Part of a small language model's weights.
Architecture: LayerNorm before each block, rotary positions, biases, untied embeddings, attention and MLP in parallel.
Each number is 200 + 40 x the weight over its row's rms, rounded and kept within 0 to 999. Layers, rows and columns count from 0. The size before them is the row's rms in percent of the matrix's.

# down: layer 17 MLP down (transposed), 256x64, rms 0.243, rows 4-103, columns 0-31
# up: layer 17 MLP up, 256x64, rms 0.228, rows 5-104, columns 0-31
down4,104,178,220,249,213,187,186,215,133,157,131,147,166,118,205,215,195,290,237,279,241,205,212,197,226,140,175,217,202,226,139,208,155
up5,104,263,176,209,174,138,248,235,165,212,185,180,216,244,174,153,253,246,164,166,223,230,218,195,189,194,270,316,167,242,155,263,247
down5,096,221,231,152,220,203,215,220,217,114,194,176,221,211,158,215,154,223,213,41,170,237,252,242,113,214,188,199,208,173,148,227,160
up6,090,186,226,202,187,211,136,209,210,204,181,170,151,243,162,280,186,203,310,236,176,139,195,155,161,184,273,181,190,219,191,218,184
down6,095,182,242,229,218,155,210,153,132,205,150,138,130,197,167,229,214,233,184,193,271,176,303,256,230,133,164,207,224,119,225,201,131
up7,096,200,209,191,229,226,234,141,267,196,144,262,197,215,159,152,243,257,234,224,204,125,173,222,175,181,174,209,184,215,193,190,136
down7,105,157,214,193,236,228,177,162,201,214,189,197,180,211,199,159,253,235,95,173,199,257,219,230,273,232,261,206,192,197,246,207,230
up8,102,222,116,165,247,167,169,247,240,214,226,152,200,247,236,237,143,123,186,262,187,171,219,183,240,142,152,223,141,160,218,207,194
down8,098,228,212,287,110,220,193,209,223,170,201,193,227,231,184,192,279,218,230,162,96,240,232,207,187,270,262,228,167,168,156,226,281
up9,104,207,184,249,211,202,202,144,140,238,273,295,170,240,132,185,127,181,222,246,181,205,260,161,154,186,204,162,200,258,183,207,192
down9,102,169,169,163,207,177,246,241,222,180,132,240,214,203,211,262,188,190,228,128,166,250,247,172,233,253,275,229,209,207,171,250,213
up10,114,226,178,217,218,232,157,103,232,245,261,228,236,249,239,240,178,133,248,192,244,141,218,205,169,169,218,204,171,262,110,219,241
down10,095,204,218,211,192,192,249,305,275,212,175,179,168,175,170,109,200,234,184,232,204,156,185,192,240,227,210,167,265,124,301,200,219
up11,103,188,232,260,215,163,198,219,185,251,175,204,285,265,150,191,183,165,248,268,232,178,210,261,281,183,157,181,156,138,169,167,276
down11,101,206,292,164,253,240,157,139,222,154,252,191,221,235,244,236,205,181,170,225,139,257,188,227,130,183,209,202,183,176,194,228,217
up12,109,170,152,267,208,148,123,172,143,196,224,202,174,217,285,172,217,269,192,186,206,271,234,191,213,140,205,192,187,102,240,228,213
down12,101,230,216,192,161,188,227,197,222,131,159,215,259,187,117,228,136,140,195,218,254,147,210,151,116,185,218,202,190,223,195,195,306
up13,096,150,171,173,168,178,106,213,200,196,174,191,163,202,181,186,189,213,171,167,270,193,179,151,169,135,179,264,208,185,167,203,194
down13,097,214,182,197,240,202,282,168,176,251,173,201,188,249,238,251,138,212,186,260,241,141,225,202,211,239,118,231,221,175,232,214,183
up14,094,211,262,203,157,181,120,136,134,183,169,102,206,124,163,171,163,175,159,166,193,193,216,194,142,252,184,186,197,294,222,199,263
down14,095,165,127,225,184,189,193,128,158,173,187,241,209,244,215,214,229,225,170,293,139,179,235,196,197,194,112,183,160,214,140,160,182
up15,102,140,213,189,191,204,192,116,201,202,111,165,185,139,182,192,253,202,144,177,190,208,236,174,198,181,148,156,166,224,202,170,152
down15,112,222,179,169,171,202,184,181,91,263,239,222,220,216,188,221,190,238,199,206,226,201,191,223,215,158,170,235,224,227,255,168,156
up16,103,197,166,191,196,263,258,203,173,204,287,194,221,208,282,161,116,237,183,151,212,132,239,184,183,182,168,181,153,243,172,240,197
down16,090,162,169,175,176,194,201,167,263,173,126,260,181,178,158,273,239,167,294,198,228,204,261,293,249,246,231,268,170,150,166,240,242
up17,089,198,177,241,223,181,218,218,206,142,200,260,215,189,119,159,162,173,208,224,254,186,113,227,191,139,224,209,232,209,203,197,224
down17,084,227,169,152,136,159,218,118,229,188,242,216,131,189,230,162,236,253,214,152,171,185,226,278,181,142,277,177,175,204,206,190,177
up18,102,126,238,221,147,222,187,154,147,183,209,135,240,230,186,309,224,165,226,196,222,241,229,185,192,287,234,238,202,227,216,245,237
down18,113,172,179,239,217,183,198,202,152,200,198,182,240,163,179,197,166,188,199,163,184,225,224,124,187,187,264,201,190,208,246,155,180
up19,089,123,217,157,160,200,195,242,244,167,255,204,273,98,196,243,188,175,203,166,264,156,249,219,171,212,269,249,199,278,149,237,254
down19,087,210,172,211,255,171,195,172,220,205,148,217,195,292,215,152,176,276,248,207,201,174,187,230,208,179,156,157,235,229,176,197,168
up20,106,163,175,209,121,137,196,223,167,183,210,155,204,239,156,184,151,160,237,214,264,139,310,219,179,216,243,172,191,238,111,235,237
down20,108,187,180,265,230,172,204,263,239,227,177,239,263,232,272,251,217,206,118,172,175,195,221,239,193,209,199,214,215,186,298,157,196
up21,106,212,200,147,185,118,279,206,190,170,197,132,237,143,233,219,122,238,111,244,152,164,217,253,176,166,198,222,155,219,181,240,272
down21,096,192,192,206,184,152,202,150,213,208,270,182,167,232,253,85,190,213,230,185,225,217,283,214,292,252,260,241,188,165,218,182,234
up22,098,211,193,164,237,211,206,199,208,206,193,251,272,262,204,261,200,200,247,157,304,167,138,191,261,153,241,219,205,225,103,252,205
down22,096,302,207,227,251,255,222,195,236,174,150,146,185,255,186,238,213,132,241,230,172,280,197,138,181,202,168,196,215,119,231,167,263
up23,099,158,227,180,280,257,171,148,176,251,190,263,163,221,178,222,224,164,221,195,271,188,169,202,109,259,237,214,204,170,181,213,169
down23,098,228,172,143,121,234,130,234,191,177,263,238,284,176,191,190,214,193,217,167,150,198,190,232,160,137,149,131,231,216,251,194,173
up24,100,127,183,214,273,165,251,165,202,101,235,258,132,181,216,154,223,182,167,141,244,219,267,219,190,230,293,153,146,171,178,206,208
down24,097,125,229,296,210,263,214,213,318,194,252,240,227,243,260,201,179,207,226,230,169,157,250,218,176,182,267,273,188,181,117,146,178
up25,101,165,205,205,192,280,265,253,197,235,140,245,213,129,184,165,262,217,159,196,169,208,234,181,177,162,141,270,165,233,292,227,190
down25,101,239,184,223,285,208,170,227,174,113,241,259,230,217,239,237,217,213,161,254,150,248,272,161,122,232,141,193,233,260,266,193,184
up26,114,199,221,245,145,251,191,290,229,181,246,205,201,209,139,198,175,155,187,234,212,273,222,197,127,245,231,215,111,187,240,212,188
down26,099,204,196,201,253,242,195,181,228,235,136,193,155,171,264,113,192,202,163,162,189,160,136,186,194,223,190,193,129,151,198,233,273
up27,097,219,177,211,217,195,213,251,190,228,253,166,187,146,208,199,186,172,98,208,206,152,202,149,213,200,232,211,175,164,150,210,180
down27,111,174,209,203,173,206,162,249,192,231,268,163,168,283,234,133,212,232,191,170,155,177,207,206,228,212,87,215,183,206,242,222,148
up28,090,223,158,235,192,149,235,163,187,201,183,213,217,173,103,187,164,223,210,183,178,213,199,177,144,176,232,219,207,199,221,169,221
down28,095,117,223,247,223,217,206,202,185,223,228,175,201,237,246,193,187,231,236,168,200,191,154,206,191,220,169,296,222,205,209,185,155
up29,103,276,215,203,218,153,151,211,156,212,248,194,210,261,183,194,237,186,154,216,204,174,225,205,121,270,254,229,201,188,243,240,212
down29,103,230,238,157,227,216,223,132,173,198,177,151,116,110,173,203,190,163,161,206,243,204,255,245,255,177,124,222,136,140,130,161,171
up30,098,181,204,191,192,143,194,237,233,227,284,236,210,220,212,205,143,220,275,248,223,215,204,217,190,198,254,199,252,122,108,187,147
down30,100,195,236,227,269,176,189,177,194,162,147,200,156,197,200,174,212,202,158,221,172,212,187,190,117,202,279,155,210,208,296,210,175
up31,089,252,186,164,195,220,180,194,141,194,232,207,166,186,124,163,193,168,153,184,275,214,236,171,134,213,237,147,251,177,251,192,142
down31,096,148,205,204,154,278,243,226,170,254,193,196,193,285,228,241,200,269,202,194,182,129,159,226,221,134,176,199,187,198,259,196,224
up32,097,223,266,192,202,190,168,210,223,149,184,165,207,197,220,171,266,172,260,226,213,193,168,246,148,245,226,234,119,209,240,134,219
down32,093,175,243,216,215,244,213,212,165,186,180,202,194,244,137,216,275,242,157,252,144,218,237,165,240,199,225,272,222,130,277,227,241
up33,096,190,208,169,166,186,196,215,188,261,241,137,200,198,225,204,240,237,160,201,160,248,225,192,223,165,270,150,232,255,163,175,126
down33,103,168,253,158,209,246,243,182,117,229,296,209,226,220,230,228,189,208,188,195,147,197,168,222,192,220,220,257,177,110,160,240,220
up34,115,174,179,200,202,127,250,207,181,149,179,253,244,148,192,259,174,235,159,219,203,191,221,216,192,274,204,215,170,180,208,239,238
down34,105,218,248,195,218,251,184,246,183,145,191,201,265,224,245,185,151,244,236,178,214,134,123,240,232,256,174,139,256,163,209,157,233
up35,096,208,178,217,231,165,232,250,166,231,252,167,215,204,210,173,98,152,169,208,213,240,159,223,218,212,191,207,240,175,192,193,202
down35,103,247,216,220,195,229,203,100,169,208,197,124,193,96,177,234,233,243,213,213,194,180,148,194,199,183,194,201,267,157,294,182,259
up36,102,247,186,208,196,195,205,175,188,196,180,225,249,166,239,210,234,141,212,260,234,339,266,137,175,228,180,170,200,205,211,205,226
down36,108,263,112,235,146,230,191,197,163,181,132,231,140,131,200,222,177,209,222,234,257,187,208,241,181,219,207,157,274,107,199,165,246
up37,104,268,176,218,216,169,178,175,190,221,175,211,164,298,194,175,280,188,277,50,265,188,224,205,182,216,188,223,194,167,173,172,226
down37,099,228,220,183,189,211,212,183,264,152,225,235,186,230,240,178,180,248,158,175,219,289,238,143,306,238,179,207,176,222,250,201,234
up38,096,170,228,166,221,201,189,251,263,133,202,250,193,202,210,189,274,193,182,260,278,219,205,154,131,247,319,169,168,194,277,182,254
down38,100,266,239,187,262,180,219,165,177,218,227,246,175,201,144,185,208,192,175,191,228,260,224,185,160,198,128,169,193,168,197,144,228
up39,098,198,175,194,199,138,265,197,178,280,240,213,291,130,201,202,269,174,205,209,194,195,216,188,174,224,223,172,153,208,246,187,183
down39,099,151,200,238,227,256,193,178,177,141,177,217,226,263,235,154,98,201,169,220,253,196,210,262,293,171,184,202,135,192,216,167,228
up40,109,198,204,231,212,202,151,173,242,191,274,258,243,185,153,234,239,167,188,160,168,233,210,215,155,166,187,117,242,193,199,241,288
down40,102,164,228,166,185,246,175,162,240,164,134,226,174,220,238,230,248,210,244,208,215,234,143,174,213,188,195,234,268,147,186,213,182
up41,106,249,249,174,236,207,242,224,227,204,166,268,189,213,129,147,189,214,197,166,203,159,253,172,184,153,189,262,240,284,162,147,198
down41,103,196,248,166,181,203,150,203,174,220,192,274,226,238,200,164,232,231,197,178,185,251,222,211,200,206,264,237,191,224,204,147,199
up42,101,139,211,226,225,106,166,175,169,151,199,199,257,202,186,154,194,205,116,213,182,122,172,253,228,230,208,216,171,190,271,262,174
down42,106,249,211,160,209,218,78,227,204,216,231,165,256,215,234,259,189,130,283,200,160,148,218,222,187,180,147,214,106,210,194,255,163
up43,107,209,219,194,182,234,245,222,168,178,175,220,221,199,168,147,162,296,143,256,230,221,239,138,206,234,235,159,121,116,182,213,298
down43,093,167,120,199,243,180,217,157,268,213,189,193,215,200,193,196,237,138,224,205,180,187,98,234,228,229,152,229,230,193,212,190,158
up44,099,201,225,244,161,104,211,154,196,226,218,201,180,216,171,232,244,274,160,184,114,189,243,217,198,223,165,207,173,229,223,200,214
down44,102,194,217,159,231,161,156,250,208,225,198,262,269,176,198,234,204,230,179,129,191,194,207,150,147,258,227,196,235,185,241,172,212
up45,089,263,203,250,250,184,169,157,271,193,171,166,181,150,191,223,176,224,187,221,239,202,150,221,217,223,189,201,222,194,163,194,189
down45,092,171,215,140,241,239,187,220,190,172,187,174,193,126,246,250,190,176,238,222,164,150,159,211,177,243,227,197,181,145,180,175,204
up46,099,204,189,240,207,273,238,287,235,177,160,245,205,204,247,228,174,191,215,196,198,205,197,218,213,230,219,198,209,130,184,205,147
down46,086,233,176,186,219,134,222,173,224,225,213,276,170,179,246,230,213,231,217,200,167,337,215,189,208,191,230,233,196,253,177,192,173
up47,105,244,206,233,253,127,178,181,239,152,147,195,207,173,156,253,263,170,205,204,181,121,148,226,217,224,240,246,147,197,167,227,191
down47,101,149,214,271,168,261,225,206,172,201,214,165,154,192,255,240,164,248,196,319,284,200,156,231,221,210,147,172,235,165,185,186,211
up48,105,190,199,248,158,245,186,201,176,242,211,180,232,169,231,247,223,184,159,212,196,164,198,233,195,59,131,190,166,215,157,126,202
down48,105,156,234,167,259,228,265,176,184,114,221,126,183,166,163,260,92,197,188,200,156,228,240,188,171,267,202,254,186,182,204,200,200
up49,091,194,228,187,186,151,163,83,207,224,193,196,161,166,238,200,250,220,167,155,232,246,158,231,283,139,190,251,158,122,160,212,147
down49,092,217,176,183,214,196,157,246,247,182,200,213,296,208,244,192,172,214,226,168,118,192,145,222,250,294,127,131,208,224,233,194,255
up50,110,220,205,203,177,136,206,217,210,294,205,181,222,211,301,179,213,226,198,216,155,207,160,170,213,240,263,191,127,269,126,125,207
down50,104,231,176,178,136,241,174,197,245,207,207,215,192,265,231,205,257,219,180,270,139,159,260,153,239,211,286,264,182,150,224,181,177
up51,103,181,221,201,205,200,153,228,253,185,222,222,209,129,161,201,246,218,164,224,228,171,191,171,265,182,227,193,221,205,211,157,214
down51,088,169,272,86,165,197,233,194,217,234,158,281,324,170,252,220,230,172,151,245,213,230,233,161,240,185,135,177,223,222,244,188,185
up52,102,260,220,181,114,193,245,194,144,248,266,242,200,193,230,106,244,200,195,281,210,195,203,268,222,267,128,143,238,188,195,240,164
down52,098,135,121,232,296,190,233,176,178,223,146,209,227,260,206,200,188,232,186,204,238,165,254,199,188,123,171,211,139,216,221,233,208
up53,090,142,177,164,128,202,132,226,211,254,233,233,207,234,185,161,316,172,248,173,191,234,229,138,247,246,205,184,178,237,201,280,197
down53,078,180,235,251,100,233,207,156,259,164,242,172,209,173,193,162,143,199,192,249,200,268,217,250,127,207,246,168,176,166,179,278,249
up54,109,205,234,230,207,170,226,238,203,237,177,162,228,209,180,165,153,213,180,166,209,153,233,187,181,272,221,194,210,229,121,257,177
down54,108,162,193,246,252,242,185,213,209,184,132,219,234,206,178,182,261,149,259,250,143,216,207,166,230,190,122,253,211,147,233,158,183
up55,092,151,236,216,202,222,181,109,194,258,205,188,161,227,218,214,189,162,181,254,260,266,225,196,153,211,204,145,205,239,179,238,151
down55,099,208,225,209,169,182,224,173,215,234,129,212,196,158,178,221,126,140,237,227,160,174,156,182,222,177,216,231,139,184,201,163,239
up56,102,155,200,158,149,176,261,242,177,262,228,181,194,198,144,200,175,215,176,184,243,151,273,201,211,272,156,153,225,111,110,244,221
down56,109,198,159,189,167,222,214,237,224,253,278,250,201,183,255,255,206,211,209,185,190,232,137,142,161,242,157,295,210,219,200,155,185
up57,106,214,233,266,154,210,239,192,198,239,196,265,204,120,217,144,149,148,169,172,299,164,174,176,288,224,167,184,177,269,189,231,281
down57,103,163,220,227,196,209,236,243,80,168,157,210,172,263,201,203,200,197,195,150,223,172,167,186,175,202,217,274,195,250,137,220,189
up58,098,207,241,181,215,233,188,220,230,213,201,208,180,212,179,170,197,167,224,197,191,168,145,245,238,172,211,183,139,162,113,169,197
down58,099,234,216,189,236,302,223,236,163,232,195,235,137,186,186,184,165,195,260,283,179,174,165,210,250,177,163,173,192,154,204,264,149
up59,102,179,161,159,244,208,99,221,152,253,198,169,215,202,212,245,212,175,247,236,176,225,189,176,198,242,257,233,172,250,238,205,142
down59,113,201,219,173,279,176,218,204,196,174,170,90,147,233,140,240,237,159,238,190,182,231,208,211,161,166,150,171,179,149,146,194,151
up60,107,263,192,230,198,155,225,250,180,183,180,201,178,212,238,271,123,220,121,241,252,256,133,214,241,187,240,227,166,208,179,153,228
down60,096,189,198,168,174,279,220,246,286,211,156,245,181,205,177,175,182,235,236,179,180,185,224,107,178,182,165,216,222,138,162,202,179
up61,110,175,245,209,206,158,193,192,270,153,179,231,251,161,264,268,182,181,134,186,211,257,214,210,230,270,177,220,146,133,253,240,198
down61,102,195,234,205,142,161,237,254,141,217,213,172,145,207,202,215,214,248,236,169,214,177,154,213,147,214,230,220,257,217,173,225,242
up62,086,190,199,191,131,181,193,197,123,203,164,171,192,258,309,183,289,137,224,235,165,179,228,226,186,152,219,192,258,154,177,183,163
down62,090,139,257,215,192,188,280,309,188,164,253,165,206,200,250,217,199,203,155,198,198,215,199,179,233,117,165,173,173,237,211,129,210
up63,099,197,217,233,198,128,199,153,235,234,185,174,217,208,246,207,186,150,211,213,267,222,96,204,146,160,203,194,163,160,171,213,193
down63,107,231,207,212,214,249,172,257,160,168,200,175,195,178,115,193,219,230,225,230,228,220,162,196,303,282,186,162,159,232,133,183,237
up64,090,171,164,149,230,164,210,187,137,188,154,198,204,175,223,219,241,232,256,229,139,211,209,126,200,182,186,173,153,210,213,210,215
down64,100,247,239,253,186,251,236,231,227,248,138,149,153,242,194,146,150,215,271,228,172,230,205,201,191,247,201,236,145,199,244,233,199
up65,101,205,209,132,187,232,206,223,189,160,288,158,174,211,259,200,231,312,151,174,195,251,144,259,211,165,239,188,217,222,147,243,206
down65,110,147,161,218,206,171,224,238,183,198,264,215,220,172,196,186,114,161,174,268,189,238,168,235,187,151,220,226,168,230,278,248,171
up66,102,220,200,226,166,197,238,187,275,242,229,152,231,166,212,164,180,230,173,219,198,187,224,229,144,220,249,262,238,259,134,219,166
down66,090,207,129,184,253,218,160,171,251,188,160,315,201,244,182,236,276,154,210,130,230,194,179,223,216,179,182,203,200,228,304,191,225
up67,097,130,202,157,265,259,200,273,252,236,170,185,189,172,193,176,121,190,179,211,211,193,197,152,191,182,262,192,202,205,210,252,170
down67,089,249,229,236,121,167,209,163,282,147,276,244,205,178,258,250,227,225,171,163,201,222,203,182,255,205,167,166,207,234,212,172,198
up68,097,248,198,231,264,205,202,129,174,258,215,178,182,158,177,240,214,161,215,188,155,181,146,246,173,211,191,196,236,212,235,285,109
down68,087,173,203,183,203,174,245,205,242,200,207,232,215,183,190,183,166,142,153,214,208,252,216,195,205,235,200,180,189,239,129,180,267
up69,093,245,187,211,145,162,214,221,231,290,171,167,151,261,206,202,197,142,132,226,173,190,180,196,169,155,131,275,250,173,229,250,201
down69,096,200,188,215,282,195,192,179,172,151,301,160,299,262,163,208,211,228,158,236,194,194,165,218,243,227,292,113,242,255,214,170,206
up70,104,139,179,213,150,135,158,165,226,182,192,165,199,165,219,246,235,266,262,187,235,198,200,192,186,175,182,188,201,176,254,160,206
down70,109,153,94,151,241,255,276,161,251,216,208,226,215,176,167,152,175,239,236,166,250,223,257,243,200,155,188,163,146,170,194,230,206
up71,086,68,161,255,250,188,177,161,173,244,163,209,209,198,117,262,247,179,183,174,167,213,171,268,141,224,202,236,193,150,152,209,134
down71,091,221,183,189,200,171,169,264,112,160,178,303,137,268,231,223,231,244,225,162,159,196,223,186,200,211,173,189,198,256,238,190,240
up72,105,142,197,196,125,230,162,215,219,184,197,173,208,314,205,104,232,151,174,145,221,250,201,232,204,248,186,184,207,129,170,226,155
down72,102,268,236,266,236,176,176,151,189,206,203,132,184,216,199,117,235,204,93,237,255,205,165,193,219,219,248,178,182,184,253,183,219
up73,101,175,168,244,276,229,188,212,214,245,203,178,187,236,199,271,263,227,172,180,270,256,188,212,239,193,226,236,189,217,104,111,277
down73,084,201,196,188,166,107,194,168,224,217,198,211,184,122,239,144,157,254,174,154,94,189,209,179,172,243,237,247,140,236,181,271,200
up74,103,220,157,156,213,191,207,196,288,254,244,251,138,183,204,216,230,137,228,230,175,192,202,138,204,137,222,224,163,226,185,246,150
down74,099,186,213,197,203,200,220,240,209,150,231,122,247,210,226,146,123,224,251,176,231,163,156,210,201,143,156,188,237,197,242,173,222
up75,098,238,215,125,229,186,205,207,196,189,169,275,229,93,159,157,194,154,204,232,277,181,226,226,203,208,188,199,211,159,207,246,119
down75,096,80,192,221,186,221,164,184,193,227,212,179,252,222,242,164,207,227,235,180,214,205,124,232,217,151,187,206,210,166,141,233,265
up76,104,231,242,225,281,204,178,204,156,172,221,182,169,225,267,265,196,243,142,268,210,228,240,237,177,183,193,173,98,265,196,166,181
down76,130,227,190,203,191,231,208,143,180,120,207,160,260,230,234,257,174,227,172,192,174,230,161,136,243,242,213,238,199,312,235,193,187
up77,099,224,210,196,199,164,268,214,131,210,162,245,182,235,163,204,138,185,221,190,193,153,185,218,146,231,192,208,208,125,139,229,160
down77,104,149,274,238,172,172,226,253,120,240,235,265,188,182,171,196,121,170,206,198,152,201,173,190,185,249,193,211,222,202,211,240,242
up78,091,148,285,208,197,152,178,131,244,277,182,221,250,226,196,178,201,197,211,249,190,241,122,248,182,194,212,139,193,126,223,129,214
down78,093,198,195,192,153,204,178,177,133,175,246,247,200,159,229,143,225,149,222,208,208,205,209,252,227,224,151,204,232,221,218,82,245
up79,107,172,160,240,233,189,82,181,249,261,201,253,243,129,196,239,200,240,203,190,218,249,112,156,217,247,194,183,170,220,148,225,174
down79,097,214,184,139,218,188,245,236,236,179,212,236,188,201,190,183,173,198,285,169,204,186,305,218,221,196,200,195,236,208,178,137,219
up80,108,209,241,185,183,199,183,134,146,167,249,211,224,138,179,220,175,191,190,196,143,202,193,146,180,159,265,172,153,209,186,299,253
down80,118,182,181,197,218,188,134,203,198,188,164,144,260,246,216,178,267,138,189,197,253,172,233,157,129,278,240,189,258,155,229,204,194
up81,095,223,166,197,184,172,171,254,202,244,255,235,173,232,232,139,247,151,147,148,184,323,208,150,176,201,253,210,214,221,225,256,184
down81,103,139,232,159,193,142,272,278,225,233,180,186,193,185,209,272,242,173,228,219,278,190,208,173,190,210,226,180,237,222,207,222,266
up82,097,234,244,126,160,134,282,142,174,169,180,251,242,175,206,211,186,262,209,229,244,160,207,197,244,182,231,199,163,235,224,205,177
down82,083,235,127,175,139,163,181,202,189,254,222,195,162,143,245,215,147,194,239,280,116,144,183,161,275,234,168,146,222,141,172,211,142
up83,094,191,161,272,253,218,139,160,152,180,170,195,156,230,175,235,321,188,179,162,225,247,246,210,162,241,276,203,246,183,193,233,226
down83,091,204,144,203,205,157,205,214,171,189,273,271,186,144,182,182,187,210,204,284,251,233,140,240,327,176,186,214,193,230,186,170,162
up84,097,131,158,118,248,131,180,177,194,253,168,137,183,214,202,224,202,137,218,130,234,144,202,151,168,158,119,217,202,188,158,173,181
down84,112,171,203,223,182,192,184,210,166,110,183,134,247,158,202,146,155,196,258,224,156,229,235,225,206,239,103,233,226,256,186,195,262
up85,098,147,122,204,95,228,160,177,140,220,185,157,265,257,131,203,187,204,248,160,115,193,266,189,166,221,175,214,136,228,189,175,176
down85,095,171,218,112,191,207,184,251,167,200,192,206,182,171,242,254,214,244,272,232,153,203,167,278,146,169,260,219,204,241,175,219,185
up86,083,256,240,249,192,183,147,258,191,231,191,214,147,212,180,163,229,207,164,171,144,177,214,195,238,171,233,141,123,255,140,263,235
down86,080,142,217,227,178,178,217,87,166,161,252,201,230,185,255,235,204,187,210,205,277,237,235,155,198,256,186,227,276,173,202,231,156
up87,107,256,172,139,185,242,223,280,227,262,221,215,213,206,163,148,244,200,95,198,164,241,228,182,258,220,210,175,224,209,164,153,168
down87,090,113,212,223,179,204,155,133,236,173,222,275,178,163,186,312,179,176,221,252,289,177,189,233,145,268,157,196,179,213,259,195,210
up88,107,228,254,212,167,205,120,222,219,176,242,204,282,211,198,219,243,266,205,207,209,171,157,121,188,224,198,251,170,202,239,273,196
down88,103,214,218,283,178,171,184,150,188,173,222,219,285,135,191,173,257,183,185,254,215,200,153,218,180,206,170,163,269,209,157,151,207
up89,090,179,182,219,212,164,201,191,219,254,147,183,200,199,256,214,250,186,194,150,244,270,192,235,131,216,159,158,235,189,190,140,165
down89,094,146,249,236,212,237,210,233,125,239,175,166,210,250,196,107,244,223,190,205,111,263,172,158,196,261,143,176,243,191,189,209,161
up90,094,307,151,232,228,257,185,177,173,168,191,201,250,268,153,248,192,169,255,165,221,131,196,209,190,240,218,152,182,163,198,225,193
down90,092,170,184,316,210,220,239,135,231,233,230,138,134,199,97,186,159,249,194,175,189,261,223,223,238,206,213,181,223,162,229,214,222
up91,101,243,196,149,186,204,199,180,208,161,297,116,137,182,176,244,146,173,151,191,153,292,250,248,185,240,311,163,174,209,172,265,220
down91,110,193,236,112,199,235,193,193,215,177,152,191,225,172,217,101,207,164,278,277,228,303,207,207,180,188,172,192,203,162,275,151,210
up92,090,240,165,172,250,140,230,207,193,169,211,266,201,222,115,321,260,216,150,298,231,157,235,214,118,220,179,172,248,140,212,144,160
down92,086,130,159,140,186,203,128,133,270,183,167,126,225,176,282,194,199,153,213,207,173,266,178,187,193,222,224,173,181,188,153,167,233
up93,095,184,151,287,170,169,100,232,253,185,212,142,164,188,219,172,166,183,154,170,196,157,186,173,144,112,169,198,211,147,106,210,247
down93,096,243,165,94,270,241,225,229,216,228,182,222,159,144,194,259,275,226,216,235,218,154,241,121,146,205,237,160,199,231,250,214,233
up94,091,199,189,153,153,199,169,218,254,213,134,149,205,216,185,199,253,192,174,255,255,218,125,227,198,284,254,210,171,230,175,227,205
down94,091,200,194,220,218,220,159,127,212,211,213,247,210,150,174,218,242,191,177,102,237,211,210,205,154,135,125,208,274,152,225,239,224
up95,090,230,221,177,193,168,144,240,203,221,140,205,260,213,144,230,104,134,197,221,161,181,281,149,266,170,169,150,160,238,205,207,141
down95,091,166,244,202,192,260,220,231,156,207,191,121,141,187,121,182,274,250,199,249,229,200,158,147,228,205,147,204,199,173,213,271,186
up96,096,268,183,204,186,199,240,218,157,123,212,190,227,169,242,254,232,204,230,266,204,244,204,205,216,216,215,181,200,222,201,174,207
down96,097,208,150,243,158,220,245,232,257,237,167,206,233,171,260,104,220,163,288,214,235,158,176,135,196,215,146,181,199,190,230,198,197
up97,099,228,143,180,223,218,188,126,171,240,256,156,169,121,188,174,186,229,181,255,234,197,117,224,246,106,176,234,213,146,147,229,171
down97,089,168,171,254,161,241,241,205,329,220,163,181,167,200,202,118,170,205,158,214,108,183,178,144,174,205,179,227,178,227,220,184,269
up98,099,187,215,215,208,155,190,189,221,326,195,147,229,207,225,164,259,187,256,231,257,207,139,279,261,132,215,186,223,146,222,210,206
down98,101,216,148,232,152,214,232,124,229,194,194,159,275,120,205,194,214,143,178,80,208,297,221,200,244,212,269,190,182,209,235,234,156
up99,101,198,296,232,181,129,204,239,221,154,217,202,175,225,150,183,213,263,152,223,231,197,244,161,93,237,238,165,222,181,200,221,159
down99,101,266,270,201,190,209,227,275,252,194,176,256,248,248,181,171,246,186,281,173,219,222,216,186,196,182,245,138,175,178,211,270,222
up100,101,217,166,150,316,191,164,201,115,189,165,195,238,163,188,188,183,181,142,208,214,229,253,191,215,249,249,198,224,177,232,186,192
down100,108,242,285,172,213,212,163,146,221,175,187,233,222,190,246,201,229,238,138,165,259,199,222,218,142,216,149,253,137,283,150,230,192
up101,090,144,219,211,169,142,135,188,240,206,199,265,222,206,141,149,203,158,182,189,270,163,275,171,143,205,192,231,149,223,160,177,247
down101,103,225,208,191,192,143,204,182,231,224,275,253,165,277,255,177,190,243,293,189,261,191,167,179,228,180,258,270,128,265,225,249,147
up102,096,121,232,176,242,182,234,234,214,187,153,205,198,174,249,164,190,150,188,231,209,233,209,212,157,170,241,236,177,216,176,168,206
down102,097,223,204,239,260,285,232,93,156,197,223,219,239,198,164,258,176,204,156,248,194,224,280,239,177,240,202,153,239,205,170,170,203
up103,092,145,205,198,188,141,198,160,170,252,140,196,182,169,181,149,229,217,173,181,175,152,233,213,167,192,204,188,221,181,229,158,207
down103,098,179,241,208,128,217,188,256,142,266,180,175,208,240,177,240,190,219,267,231,188,187,191,284,224,242,239,266,198,158,284,188,230
up104,099,204,184,207,256,140,232,131,224,188,164,172,216,238,205,210,204,224,135,200,233,129,156,260,136,224,160,269,220,183,231,204,196